config.yaml
norm_place: "pre"
qk_norm: false
beta1: 0.9
beta2: 0.99
steps: 8176
dataset: "wikipedia_en"
Each number is 50 + 15 x the weight over its row's rms, rounded and kept within 0 to 99. Layers, rows and columns count from 0. The size before them is the row's rms in percent of the matrix's.

# o: layer 6 attention output (transposed), 384x192, rms 0.073, rows 235-255, columns 0-95
# v: layer 6 attention value, 384x192, rms 0.0796, rows 236-255, columns 0-95
# q: layer 6 attention query, 384x192, rms 0.11, rows 256-271, columns 0-95
# k: layer 6 attention key, 384x192, rms 0.101, rows 256-270, columns 0-95
o235 099:55 46 47 34 54 30 46 34 46 46 58 40 25 42 71 23 29 28 51 39 66 07 46 18 55 70 81 43 57 58 50 29 64 53 47 25 56 56 66 61 60 54 51 40 52 76 53 40 39 29 60 93 57 70 61 54 62 56 46 50 73 52 46 58 37 52 45 11 42 46 65 40 48 50 50 58 43 37 41 32 63 35 41 54 48 70 56 58 67 74 30 65 73 53 30 55
v236 104:44 45 65 62 54 63 65 86 64 55 51 49 51 20 44 40 61 52 45 46 33 48 81 33 30 44 61 52 54 58 78 41 53 44 30 53 72 48 70 71 53 65 62 37 35 50 81 50 35 29 47 53 74 36 42 59 38 57 56 20 49 37 42 32 35 47 25 47 60 88 68 62 55 32 68 42 71 45 48 37 38 15 72 43 48 75 56 43 28 49 51 52 63 21 51 37
o236 108:54 42 58 32 54 42 63 17 66 40 55 43 27 18 66 49 31 82 49 48 56 60 37 67 72 51 40 36 32 72 56 55 42 43 29 40 33 59 36 38 68 35 42 76 37 39 43 89 74 57 46 31 65 32 81 65 46 31 51 25 30 44 83 66 55 41 66 43 94 43 52 21 52 30 42 50 26 37 64 34 67 82 69 48 56 37 60 49 71 40 51 50 65 55 48 45
v237 107:56 49 41 54 48 25 31 23 22 56 60 83 47 76 56 57 77 51 52 42 59 58 40 35 35 42 43 34 28 30 59 49 39 38 61 56 14 51 53 44 49 36 57 71 48 42 21 56 72 35 43 74 23 67 33 28 59 40 56 52 61 66 43 42 56 62 80 38 10 58 74 20 23 44 26 74 30 53 64 52 62 54 36 48 40 18 42 74 68 51 79 33 63 56 46 34
o237 110:21 16 26 58 43 63 46 41 44 64 57 72 57 38 56 45 51 42 37 55 43 48 63 49 49 47 66 63 49 47 48 51 43 15 54 67 75 62 39 58 33 54 41 44 53 45 56 12 38 74 60 57 69 58 72 54 37 73 32 47 84 57 40 24 69 51 52 76 22 54 62 57 63 63 71 47 59 73 54 57 37 39 72 36 73 74 45 50 43 70 21 37 33 50 27 61
v238 103:35 64 05 55 73 57 54 68 39 52 33 43 54 45 63 44 45 48 39 40 33 54 61 34 47 35 65 68 36 58 65 62 64 61 45 58 23 65 08 69 66 68 07 55 29 60 63 74 35 47 30 69 38 46 23 61 61 59 46 64 48 43 65 44 47 46 07 38 43 71 63 33 23 21 61 62 59 58 41 55 62 48 55 56 35 35 18 82 77 37 27 64 61 22 55 53
o238 101:26 44 50 59 41 58 27 35 53 56 63 92 63 27 56 54 51 67 40 77 60 64 20 85 53 30 26 53 22 55 55 56 50 37 56 53 60 51 55 47 53 44 78 37 43 69 40 48 79 65 47 33 53 39 71 77 34 40 56 35 63 56 65 30 66 80 65 61 42 28 38 49 82 63 44 39 50 57 36 56 43 61 36 56 27 51 52 31 35 36 34 51 42 43 58 31
v239 110:53 44 52 57 54 46 66 46 44 62 34 59 31 36 22 75 22 43 38 51 55 58 43 38 57 49 42 41 64 42 19 63 56 60 52 43 54 56 51 32 51 48 25 22 65 43 60 60 51 73 49 44 56 15 59 52 46 57 49 34 59 37 48 39 56 19 41 59 47 30 54 58 30 36 54 48 79 45 67 65 34 57 25 68 54 83 69 40 52 60 52 53 32 22 60 92
o239 108:62 72 59 29 67 53 41 43 59 51 42 40 67 69 48 33 39 56 49 48 41 17 60 60 23 40 52 44 50 40 40 45 72 56 28 43 51 42 82 74 40 62 61 53 27 68 71 66 41 42 47 45 41 65 45 62 50 49 57 62 44 54 59 47 41 61 36 29 79 77 21 59 90 67 49 38 48 14 42 35 77 48 34 65 48 35 44 60 56 40 41 55 67 87 60 38
v240 103:45 62 44 49 47 54 40 64 67 55 51 50 80 54 14 55 73 51 50 27 40 21 48 76 61 45 62 75 48 47 40 45 79 65 49 79 57 57 48 56 45 53 28 57 18 75 52 39 60 36 56 57 31 71 47 62 46 83 35 54 37 48 62 66 76 59 34 51 56 46 37 51 51 44 47 36 54 44 39 40 29 55 61 55 51 62 43 36 70 87 53 39 87 37 65 20
o240 103:63 56 72 22 40 51 47 35 62 39 53 54 29 36 65 67 28 69 61 66 46 61 46 56 53 44 31 35 49 56 55 54 54 58 15 42 32 58 62 51 49 47 80 64 89 46 61 81 64 56 43 26 74 41 64 35 35 35 67 70 24 60 52 54 27 46 30 60 47 60 41 56 42 34 26 57 61 44 67 62 62 42 47 59 02 50 69 58 36 43 56 56 47 35 44 44
v241 116:53 30 46 64 63 34 42 55 66 74 37 74 31 67 49 27 44 48 52 23 47 46 42 73 46 49 42 52 29 19 59 40 48 34 22 32 34 55 47 67 61 65 43 58 49 48 57 69 42 36 53 56 61 43 53 38 50 74 56 28 57 47 32 73 54 37 33 59 42 59 51 60 42 56 40 54 68 35 58 43 13 17 49 63 60 45 24 45 38 42 83 45 73 00 43 43
o241 116:60 64 47 41 30 70 67 41 32 83 62 49 50 22 60 43 36 53 48 71 54 61 38 19 66 31 67 58 60 40 31 55 34 24 37 46 38 54 65 55 20 45 62 75 18 55 53 56 88 68 70 21 53 53 85 66 48 53 60 58 31 35 77 39 62 46 60 40 63 42 57 44 64 72 47 47 35 53 12 52 44 61 69 54 48 68 50 33 55 51 28 48 53 52 76 07
v242 101:31 73 55 60 60 34 61 75 49 43 63 31 72 44 67 46 57 46 46 40 28 45 76 48 30 59 34 37 29 31 81 44 38 45 46 54 51 57 29 61 42 58 51 43 08 52 49 36 71 40 34 33 82 43 40 53 54 38 54 58 55 48 29 76 30 24 40 23 73 66 68 60 61 62 93 70 41 24 60 66 35 51 43 61 40 46 45 86 35 51 29 67 57 26 73 27
o242 105:74 48 50 55 27 71 43 34 57 60 43 71 57 31 46 45 58 66 50 57 91 93 32 71 72 40 50 60 35 56 38 74 54 36 44 42 45 32 44 38 60 37 45 49 57 52 51 96 22 52 51 39 50 29 66 70 56 15 56 42 43 45 78 33 54 47 86 71 37 39 65 28 39 35 19 53 24 72 39 38 37 50 46 46 69 38 48 21 54 45 71 63 56 44 44 62
v243 107:46 48 66 53 46 42 54 23 41 50 67 66 10 43 80 67 47 46 59 51 55 58 20 55 57 48 65 49 48 25 31 62 54 58 60 50 47 65 55 43 46 29 57 25 67 27 55 38 72 78 32 53 19 29 46 52 48 39 53 73 55 53 48 59 57 46 37 76 63 31 51 60 65 60 35 57 47 33 46 52 34 45 45 40 69 54 46 77 52 29 58 68 36 36 64 76
o243 104:56 65 24 88 58 37 64 83 63 30 55 34 79 75 22 29 55 42 34 43 36 37 67 30 31 34 30 43 56 51 32 63 28 61 75 54 44 53 53 74 52 49 67 51 21 56 44 73 10 39 48 68 49 37 63 77 61 43 43 61 17 33 42 31 55 54 49 55 34 51 49 66 69 56 48 39 62 56 51 56 33 60 40 60 29 38 26 38 31 56 41 68 54 47 39 35
v244 106:21 68 36 69 62 40 22 71 42 49 50 68 53 16 32 68 55 49 40 31 53 54 54 72 30 50 64 63 60 47 66 47 56 51 60 49 64 43 65 46 37 56 44 68 31 33 52 61 63 29 54 69 23 75 56 39 60 56 49 67 58 51 59 61 45 85 34 39 51 43 66 37 72 58 71 55 39 49 60 53 54 59 48 68 39 77 47 74 62 43 18 35 61 66 54 41
o244 111:61 38 59 36 39 50 36 26 51 41 51 74 68 58 69 32 28 54 80 56 54 57 30 21 54 59 29 39 29 56 50 60 66 40 50 53 71 44 61 39 72 57 39 61 72 46 50 36 47 37 56 16 53 18 61 52 49 48 45 44 75 69 45 48 63 39 58 61 27 82 38 53 25 48 54 73 67 39 63 42 46 19 65 58 53 40 50 58 73 51 55 30 53 35 60 60
v245 110:66 48 57 31 55 54 37 37 42 65 63 56 48 59 41 54 40 52 41 29 49 43 75 33 11 37 52 72 62 43 48 49 73 36 62 57 62 52 39 65 50 40 51 47 52 53 40 26 64 10 51 84 66 62 47 39 32 78 49 19 63 59 44 33 67 56 63 57 45 67 67 61 27 23 37 65 60 51 51 29 23 42 41 42 68 52 43 60 65 89 55 58 59 23 44 08
o245 112:47 36 47 26 64 33 62 33 50 57 60 47 52 32 45 61 53 57 60 37 40 56 30 70 75 53 52 51 30 46 51 52 52 57 42 53 37 51 37 49 70 50 41 52 39 56 54 50 34 63 59 19 67 48 62 70 23 67 52 65 83 21 98 55 39 46 53 67 81 47 56 40 69 65 53 44 35 52 76 47 64 53 63 49 35 48 90 60 31 64 35 30 36 63 45 74
v246 094:51 58 41 46 60 53 13 42 58 46 77 56 24 54 59 43 57 59 30 16 44 65 74 84 36 45 28 61 55 14 60 36 42 41 61 56 56 48 51 60 74 61 66 57 68 83 72 41 55 47 55 73 50 34 36 53 50 45 59 54 37 52 47 48 37 56 00 52 22 80 47 47 60 20 54 47 34 42 61 53 54 41 65 61 63 73 59 42 69 32 46 33 71 37 34 44
o246 099:61 24 79 60 19 38 53 51 44 63 12 36 37 42 65 68 50 53 67 66 77 48 30 00 64 61 56 60 22 65 51 51 31 60 40 64 40 65 56 33 43 47 35 75 21 12 43 81 44 73 58 30 58 35 66 42 40 55 39 27 68 43 82 69 64 56 65 58 64 50 50 45 59 60 57 56 54 57 53 44 52 62 51 53 56 37 54 39 47 70 20 55 37 48 40 53
v247 088:41 34 51 49 61 38 32 20 40 51 46 64 43 60 37 53 59 65 66 51 60 43 39 49 70 36 56 43 46 41 56 40 75 64 67 59 58 41 83 43 64 65 57 37 43 18 73 60 43 34 51 48 40 77 83 35 66 66 36 45 66 42 62 77 62 49 69 43 69 48 47 52 48 88 43 57 63 57 42 69 35 60 71 50 40 30 37 34 57 54 68 47 33 85 37 72
o247 091:46 60 46 45 38 44 26 47 42 37 46 57 51 58 49 48 31 64 66 37 06 19 76 34 24 61 59 31 94 64 36 62 56 46 43 55 72 57 44 67 34 66 70 53 47 71 60 26 78 22 74 43 52 35 40 48 36 61 25 55 33 52 38 37 69 26 43 67 45 61 33 74 13 29 54 50 60 54 58 41 52 48 41 40 66 61 56 77 56 35 30 30 52 49 72 45
v248 097:44 24 44 28 62 66 39 46 61 34 43 66 36 78 83 36 40 44 49 79 58 64 36 70 64 50 55 68 44 03 80 44 33 39 36 51 39 50 54 64 60 61 59 44 78 48 79 63 59 73 39 19 48 33 38 42 53 07 60 59 52 36 40 74 42 36 56 59 18 59 33 48 72 46 51 63 49 33 48 53 82 42 66 56 58 43 49 30 30 39 43 44 59 53 48 86
o248 097:55 39 55 80 35 31 46 75 52 72 75 24 58 36 61 57 44 49 36 58 68 38 66 23 47 56 58 58 51 83 35 37 25 63 73 42 60 44 51 71 22 56 47 38 14 50 63 66 50 39 36 70 54 30 43 39 73 57 16 49 40 52 81 55 60 54 50 44 39 42 34 60 58 84 66 53 35 68 33 53 37 67 39 63 52 49 25 45 66 46 27 64 45 48 47 34
v249 112:48 34 69 38 43 52 52 51 26 32 76 65 74 55 46 63 67 55 44 49 47 53 75 29 39 44 40 49 43 68 47 52 53 43 68 61 31 47 27 46 70 60 67 60 48 61 00 44 62 44 58 56 75 54 22 67 42 48 48 32 38 52 74 09 56 60 52 59 38 44 51 51 12 39 34 58 25 62 65 39 35 28 31 46 42 49 49 67 57 55 51 59 31 82 60 46
o249 114:45 45 24 38 56 45 52 29 56 52 51 58 42 54 47 52 42 43 43 41 58 43 49 68 42 63 39 60 31 22 62 51 71 30 41 79 59 63 27 42 57 51 40 43 51 68 81 24 43 53 45 53 57 64 48 48 41 58 24 90 82 33 48 60 57 70 56 56 54 52 61 43 62 47 64 47 74 58 50 47 47 59 48 50 68 53 63 63 27 73 32 26 37 48 36 87
v250 097:46 35 63 88 38 47 54 46 57 57 68 48 71 36 28 37 63 54 36 39 42 37 69 65 38 48 57 36 46 46 58 68 57 58 43 28 72 37 57 52 53 31 30 42 42 63 63 25 37 35 65 56 76 51 54 45 28 52 35 55 16 74 48 62 31 57 41 48 41 50 55 44 42 52 94 59 40 09 49 60 63 46 38 82 39 70 52 25 59 49 57 57 22 38 32 40
o250 098:65 54 81 19 50 44 50 36 63 61 22 76 52 64 64 45 45 71 52 63 65 70 50 55 58 46 43 37 42 51 45 50 76 19 20 55 36 42 50 40 58 45 57 55 71 49 52 52 45 58 25 23 45 27 64 62 52 51 54 68 40 57 78 27 53 21 56 48 59 58 20 35 30 20 67 40 34 51 56 57 84 57 44 32 74 31 75 71 66 35 64 41 63 63 50 77
v251 099:53 17 54 49 46 62 52 25 58 33 45 43 18 48 43 57 57 48 44 84 61 64 45 33 52 44 75 75 56 50 53 55 54 58 40 59 35 44 77 42 40 44 40 39 62 52 42 51 41 79 13 43 41 38 54 64 47 32 54 55 76 30 55 49 54 68 95 64 58 59 33 63 49 57 55 28 58 51 60 54 65 63 41 37 42 52 41 62 53 39 32 35 79 70 35 62
o251 102:39 65 37 36 75 21 46 70 62 45 53 46 62 76 49 46 54 38 49 38 19 49 74 42 44 62 46 52 71 52 67 53 53 58 71 27 64 46 44 71 49 54 54 40 57 67 45 27 53 23 45 77 72 30 40 19 50 57 32 65 50 40 31 47 47 63 00 54 47 45 41 65 28 49 75 65 51 48 55 53 70 43 38 45 51 49 51 62 56 47 56 48 33 36 40 41
v252 110:81 55 66 21 63 74 47 48 52 45 35 19 44 76 82 36 38 62 61 52 49 65 69 34 80 47 49 52 42 56 27 41 59 68 81 59 60 50 77 46 75 19 49 46 64 54 48 23 36 82 32 44 46 50 45 39 48 64 48 52 54 48 69 34 66 44 68 64 46 26 36 59 69 57 28 42 49 49 20 47 61 34 40 27 53 36 35 18 44 27 49 64 67 62 57 59
o252 110:45 49 25 73 44 19 56 71 65 62 56 26 55 39 36 84 67 51 62 45 20 44 70 40 30 45 48 57 72 57 51 54 15 82 54 66 56 52 48 48 33 32 41 53 49 61 57 27 51 49 83 60 33 63 29 36 41 67 49 42 30 26 36 56 46 56 42 63 45 46 50 79 40 50 59 57 73 77 75 39 34 62 66 55 56 56 36 64 20 43 35 59 18 48 58 52
v253 100:42 64 44 69 57 44 52 35 58 66 73 35 34 46 44 58 41 57 41 25 33 59 43 40 54 44 73 72 46 65 37 49 65 71 71 41 46 39 45 30 56 61 85 34 83 34 46 39 64 63 49 41 39 42 44 61 64 57 40 57 58 34 56 30 58 11 35 27 62 36 55 60 41 44 54 39 70 67 57 66 58 33 41 48 71 60 61 64 99 16 31 53 78 36 57 48
o253 102:49 49 64 42 61 17 27 52 52 42 34 49 59 59 37 77 31 59 59 34 40 39 52 47 46 35 36 27 46 41 53 51 50 50 36 71 69 48 51 61 71 42 00 71 40 61 47 53 57 26 50 40 24 44 67 59 41 46 75 51 37 47 38 41 61 99 59 66 42 59 61 59 73 53 59 46 52 30 51 46 56 44 61 57 30 36 64 53 21 47 61 50 33 43 47 64
v254 110:43 41 38 48 75 34 29 35 50 47 37 70 47 68 67 60 62 60 34 43 34 33 68 55 31 47 39 64 38 00 55 46 52 25 55 51 41 33 41 55 75 45 49 80 54 31 49 41 70 39 40 94 43 57 55 49 75 33 47 32 68 41 38 60 41 49 46 36 36 72 46 48 30 68 51 49 58 57 45 57 45 59 37 65 38 39 65 79 70 65 24 37 56 47 51 42
o254 114:59 45 54 55 21 46 42 57 20 49 50 61 60 53 39 42 56 53 45 29 60 69 44 43 73 49 73 60 15 45 58 48 50 26 80 53 46 83 43 48 35 49 44 41 19 58 54 69 36 43 80 30 54 39 48 38 24 54 35 54 91 43 78 28 61 47 72 52 45 51 62 49 65 68 42 79 53 62 45 53 40 25 41 40 61 37 36 53 44 49 37 36 35 54 52 53
v255 104:42 81 63 51 48 65 68 54 44 69 42 30 73 60 69 47 78 48 49 16 35 47 42 42 80 40 77 22 48 68 48 61 67 62 41 59 33 61 53 58 59 34 39 63 57 56 20 68 34 25 77 63 41 58 34 37 47 56 47 66 35 51 63 57 63 52 45 42 42 21 49 32 38 66 45 73 53 07 55 43 35 34 55 54 73 24 22 34 78 67 56 52 38 38 62 70
o255 106:38 35 34 43 43 54 22 54 69 40 48 62 52 41 31 69 52 60 51 75 35 59 60 85 34 49 44 44 51 40 45 65 41 34 51 66 75 35 36 38 25 48 77 56 67 41 53 31 56 74 40 41 46 53 49 69 60 54 57 66 22 61 42 27 58 45 61 59 24 49 14 61 47 41 71 31 35 80 53 52 38 54 55 44 40 46 53 48 19 27 63 48 39 39 55 47
q256 072:18 60 52 51 63 39 70 58 67 49 48 65 50 51 18 54 62 76 38 35 35 77 23 49 43 49 36 58 51 72 61 80 49 40 54 41 38 82 31 61 34 47 55 24 44 62 63 36 57 36 43 60 52 37 50 76 62 55 46 49 68 54 66 48 64 46 47 32 54 36 78 64 29 62 57 74 47 66 31 41 57 40 35 69 61 63 35 55 62 56 33 37 47 44 77 37
k256 076:57 53 58 69 38 46 44 54 42 46 69 30 45 55 28 47 55 60 47 45 44 52 61 16 72 51 68 51 00 53 75 39 69 43 77 53 22 40 34 68 72 63 43 45 52 46 25 57 56 36 45 48 47 48 33 70 45 78 24 51 53 35 65 57 45 29 62 38 55 79 46 53 67 54 80 39 36 57 48 54 45 48 56 51 47 35 36 61 34 42 56 49 47 59 79 47
q257 062:29 49 71 40 46 56 51 24 81 66 31 31 43 42 54 49 53 53 48 54 79 40 32 45 46 45 62 40 73 86 62 34 75 31 49 36 58 57 46 51 48 69 51 53 53 34 44 55 58 45 64 17 69 50 45 49 23 54 52 56 73 40 60 58 28 69 44 56 54 73 61 56 67 45 45 34 54 39 93 39 63 68 35 65 42 31 52 48 74 50 45 31 64 41 62 79
k257 078:52 64 39 51 40 36 50 55 54 59 40 62 53 55 63 55 28 37 60 53 61 73 55 68 45 24 44 60 43 67 40 30 66 69 50 67 59 47 62 39 45 57 67 51 62 71 33 64 57 46 49 43 49 49 59 39 28 55 48 66 44 69 58 61 51 56 62 51 51 20 44 55 32 27 35 44 46 66 54 63 48 41 38 42 60 49 39 45 52 48 39 58 70 54 26 28
q258 074:37 43 46 65 45 58 61 67 59 49 71 52 41 32 65 64 37 61 29 69 49 40 41 44 36 65 37 49 46 55 17 76 29 42 51 47 59 73 69 53 32 65 40 48 34 70 48 35 53 48 33 57 43 50 47 26 53 46 52 43 35 46 48 50 56 39 53 36 47 36 33 49 04 58 64 65 58 17 33 55 39 65 45 50 49 65 60 15 27 26 47 42 51 61 29 47
k258 082:50 60 64 66 58 58 43 49 48 39 89 27 43 46 46 31 60 75 46 47 46 42 49 49 45 56 49 52 38 36 64 49 41 47 39 41 56 37 32 41 66 29 56 47 39 60 38 32 56 43 37 35 46 60 39 50 42 64 21 46 42 41 55 40 18 47 47 33 41 61 39 30 54 62 82 74 51 24 44 47 48 50 43 58 47 14 43 47 49 68 32 35 47 75 70 51
q259 088:40 54 50 60 63 52 73 68 51 32 38 59 23 62 53 27 49 41 50 40 54 54 45 41 56 50 48 39 53 57 55 35 70 51 47 55 53 38 45 77 37 36 66 48 33 68 45 83 53 43 64 45 58 39 45 66 54 44 43 44 50 33 70 25 62 56 71 54 67 44 60 56 43 40 50 43 32 37 70 40 79 61 44 62 55 48 47 83 69 54 61 60 47 36 59 52
k259 084:58 73 81 49 52 45 31 56 51 48 34 27 49 56 56 59 51 55 62 54 52 54 60 40 62 77 69 53 61 61 38 18 58 41 59 45 42 29 44 49 65 52 25 52 36 37 60 84 36 60 56 49 48 27 89 52 58 56 40 52 38 35 44 53 59 77 53 39 23 52 60 58 51 49 30 56 38 48 66 60 55 50 53 56 53 61 48 57 22 32 59 51 59 59 55 58
q260 058:34 57 57 68 59 20 46 75 55 31 55 48 61 57 54 64 48 46 45 55 47 46 44 61 50 56 64 57 56 61 43 86 40 49 34 29 49 89 50 27 57 53 34 24 28 43 47 67 51 41 63 62 24 32 51 47 66 56 76 37 34 36 58 33 77 41 38 57 48 34 37 53 18 60 46 66 59 38 47 56 30 39 31 52 43 74 48 41 38 58 30 43 64 59 62 41
k260 076:59 34 54 57 60 63 54 44 45 39 81 38 51 61 41 26 71 64 52 55 59 30 49 37 62 56 56 43 33 51 53 46 54 34 61 22 31 57 28 59 53 41 48 63 36 36 65 52 49 42 52 44 62 56 37 74 64 61 39 53 45 42 61 18 30 29 49 54 29 80 65 37 65 56 43 63 53 31 54 57 55 43 52 46 54 42 47 41 39 57 72 57 49 53 78 59
q261 085:69 67 37 49 54 58 32 49 46 57 60 48 38 46 31 55 32 36 79 60 36 50 59 45 43 55 24 48 42 43 69 52 78 55 50 40 65 73 55 60 44 20 22 38 34 50 44 40 50 43 26 60 50 41 77 58 69 67 57 55 43 52 49 51 57 32 38 64 35 53 55 66 67 27 68 38 64 40 38 43 68 69 43 46 45 22 59 41 71 66 64 52 40 28 34 33
k261 085:61 48 55 39 37 64 50 48 65 19 75 38 31 46 56 34 56 47 74 44 38 44 33 59 50 64 24 39 44 17 47 49 76 34 29 74 56 59 58 43 41 55 51 78 51 20 42 45 62 47 55 68 52 27 61 52 36 63 46 53 38 36 59 40 38 51 77 47 34 60 74 63 43 71 28 37 65 37 48 19 67 36 63 63 38 61 31 38 37 54 44 62 47 36 35 45
q262 093:46 28 19 61 33 72 79 51 43 51 55 49 67 56 53 59 41 55 54 41 50 31 64 33 30 57 49 30 57 67 69 71 38 47 50 27 40 59 68 43 20 57 43 50 48 59 32 33 45 42 52 44 38 38 57 32 41 30 49 62 28 31 40 62 41 35 12 45 72 31 49 39 53 79 47 41 47 42 38 28 55 56 49 72 88 38 52 17 55 42 74 20 47 73 45 69
k262 095:43 56 37 45 32 32 58 63 20 39 60 44 62 30 47 34 51 61 58 51 36 68 31 56 36 33 45 61 40 50 31 67 47 50 47 25 44 51 55 36 42 58 58 48 53 39 44 36 46 42 37 38 31 55 16 59 42 61 50 57 48 35 51 44 31 37 41 56 52 56 47 39 57 44 76 78 44 49 41 31 69 48 57 47 43 27 58 46 34 72 55 36 49 55 46 46
q263 063:61 60 40 57 52 46 57 32 37 40 56 51 39 36 51 64 34 22 50 74 45 41 72 47 32 58 56 59 31 34 76 68 51 32 52 58 66 71 40 37 64 41 37 30 52 45 26 74 55 39 48 58 37 38 33 37 46 28 48 69 37 53 44 21 71 42 69 78 52 09 37 29 64 73 58 41 59 59 35 54 27 42 51 32 63 53 69 93 52 43 67 71 64 58 39 40
k263 071:42 50 67 63 52 69 60 53 58 65 55 41 49 55 67 30 70 58 60 38 51 20 57 68 54 84 47 44 35 35 38 42 27 32 43 34 40 46 41 31 57 42 74 61 39 32 59 49 55 42 73 64 61 42 38 42 49 50 27 56 41 53 43 30 48 58 46 61 31 53 53 42 53 51 42 76 60 43 60 67 46 37 48 70 42 36 40 30 36 36 51 55 37 40 52 50
q264 080:37 44 83 41 39 52 50 52 46 53 59 48 39 45 40 59 74 75 54 42 44 50 49 66 75 47 63 57 41 26 30 56 33 44 40 60 38 71 43 40 71 52 43 43 29 39 58 12 32 55 73 64 61 71 39 44 45 44 50 57 60 49 37 37 62 42 49 41 45 33 21 50 39 58 30 79 63 45 44 53 31 33 44 33 29 81 37 62 26 52 42 45 63 52 34 32
k264 082:39 52 51 69 39 43 38 57 35 37 58 44 67 53 27 38 38 71 37 39 58 28 51 42 61 46 46 54 52 50 36 46 53 33 45 34 50 44 38 50 63 41 43 17 38 45 60 62 73 57 64 48 58 71 66 69 51 43 49 38 55 41 54 29 40 54 59 62 67 64 57 40 59 55 33 71 36 45 35 78 36 40 40 29 54 27 49 61 95 76 59 44 17 35 54 68
q265 077:49 10 50 47 34 48 79 65 30 52 49 61 42 38 47 31 61 44 57 39 46 61 45 32 35 51 41 51 46 54 56 44 70 20 38 83 17 41 74 49 40 37 43 80 44 59 32 64 68 59 24 27 54 46 47 40 51 45 43 41 59 25 47 40 48 44 50 48 62 21 67 43 50 18 65 55 38 27 21 29 55 56 49 55 68 77 44 39 74 38 59 27 40 49 34 53
k265 079:59 41 52 65 44 56 61 55 36 75 87 27 34 58 50 46 58 75 66 46 56 45 35 58 44 79 53 44 22 60 66 36 56 42 52 29 29 42 38 56 50 44 28 66 55 45 29 52 60 49 44 32 43 41 65 50 72 40 31 51 45 34 39 29 39 40 54 59 56 62 74 49 44 62 61 86 63 21 29 39 59 59 54 58 38 53 58 63 19 50 39 55 45 66 57 51
q266 056:28 66 35 62 64 60 56 59 27 33 67 70 22 59 51 85 50 36 31 51 67 29 53 52 65 68 37 71 49 27 27 48 51 59 16 67 52 53 36 42 51 69 63 44 46 41 45 52 37 54 53 43 57 62 56 63 64 30 56 42 58 71 58 57 68 68 55 29 28 40 48 50 23 35 70 63 52 67 50 51 35 59 63 20 53 84 60 82 43 41 38 30 41 21 52 16
k266 077:50 37 69 60 66 61 66 43 50 34 68 32 49 51 49 44 56 78 33 54 39 37 62 37 49 66 38 53 26 45 49 22 43 51 52 55 57 59 30 50 63 46 49 44 45 37 59 42 32 52 41 68 48 50 58 66 63 48 27 47 35 43 52 50 46 47 52 53 40 62 49 46 59 61 41 72 48 39 55 64 40 42 59 55 55 26 53 56 34 49 70 45 39 49 76 51
q267 090:42 50 48 51 54 50 29 82 70 66 42 68 57 88 49 35 30 48 49 58 50 88 58 50 62 48 34 62 52 56 55 50 28 66 44 25 54 67 44 48 83 50 69 58 57 61 33 66 62 62 47 30 64 53 35 31 35 68 60 37 70 67 42 59 49 60 56 42 52 39 57 64 34 23 78 43 52 27 60 67 51 37 33 65 52 76 60 43 37 57 31 35 69 63 58 53
k267 090:50 68 43 61 51 74 33 42 47 62 38 48 41 43 41 72 62 37 43 62 81 44 58 45 45 13 43 49 20 62 56 34 48 26 45 66 57 49 60 78 70 51 60 44 37 54 45 60 45 48 57 31 59 66 89 52 20 55 51 65 75 39 41 59 29 56 70 35 37 51 31 37 59 49 32 48 59 36 61 75 68 72 61 55 32 45 71 44 61 46 52 58 78 54 47 55
q268 077:47 34 48 45 63 57 26 61 41 22 54 61 31 66 38 27 41 27 42 54 76 66 49 67 52 41 28 72 30 27 36 42 57 48 47 44 52 31 58 92 66 14 41 72 62 52 47 38 64 56 40 59 66 57 48 43 40 80 46 41 33 47 54 59 80 67 66 45 58 43 54 50 59 47 39 32 39 27 55 80 43 47 39 62 53 51 68 68 65 49 67 60 40 20 52 32
k268 078:48 57 63 32 60 69 53 60 54 45 28 57 53 53 62 70 62 33 40 30 78 56 35 61 37 41 51 50 44 44 54 47 58 51 43 79 67 44 36 56 47 49 45 66 46 59 17 49 47 58 65 39 47 70 66 52 37 55 72 62 33 60 44 59 72 67 58 03 41 29 72 53 34 27 59 57 49 56 36 43 56 53 43 48 62 88 57 53 49 23 31 75 45 49 47 62
q269 085:48 43 56 67 58 55 60 63 19 58 31 26 28 36 49 54 39 51 51 42 50 39 45 65 25 52 24 42 42 61 56 10 70 34 37 60 66 21 70 52 32 44 44 79 50 35 51 52 45 48 50 30 58 43 61 52 63 35 26 35 71 51 61 55 49 55 52 64 50 72 67 48 40 50 79 55 53 30 45 27 56 91 45 59 51 44 29 38 69 49 08 52 47 19 58 57
k269 084:49 52 37 59 56 43 69 47 55 44 84 42 48 42 53 51 28 52 45 35 47 48 64 33 59 99 54 52 51 45 79 34 60 46 48 71 60 44 46 63 27 43 45 65 35 50 45 77 50 64 26 49 43 58 60 45 77 44 49 42 36 46 76 23 62 32 37 48 19 76 46 51 35 53 69 64 45 28 28 38 73 54 52 37 74 54 41 52 27 37 46 54 45 56 49 64
q270 083:62 52 55 52 43 56 49 68 54 49 63 67 57 59 45 29 47 62 31 48 72 87 37 44 66 55 37 64 36 42 22 45 44 29 43 77 59 35 66 56 37 60 36 48 52 74 12 36 44 65 35 41 59 68 31 36 08 49 25 46 55 80 48 63 69 48 61 48 38 60 41 59 21 35 66 75 39 36 60 47 36 63 45 35 26 80 34 61 30 48 40 49 66 45 50 64
k270 086:57 60 48 82 29 61 61 55 54 50 56 24 57 45 55 32 69 69 20 50 83 47 59 44 49 44 71 56 63 40 60 19 49 40 57 42 52 43 26 51 51 40 38 26 58 61 68 37 26 54 51 55 31 68 71 34 60 39 37 45 56 44 48 40 56 40 39 46 53 77 38 33 32 40 39 74 53 31 48 73 44 52 41 50 47 44 66 63 69 37 54 40 52 34 78 53
q271 069:28 59 36 52 58 48 62 54 72 46 49 58 56 74 69 54 58 60 56 61 73 12 50 31 70 68 84 47 48 56 21 70 65 42 47 57 71 49 18 58 69 91 50 37 47 43 55 39 41 57 56 58 41 67 53 34 64 42 65 46 66 58 62 56 46 56 55 63 49 60 42 55 38 51 55 60 75 67 62 80 39 64 65 46 63 37 51 56 60 59 59 61 60 57 70 34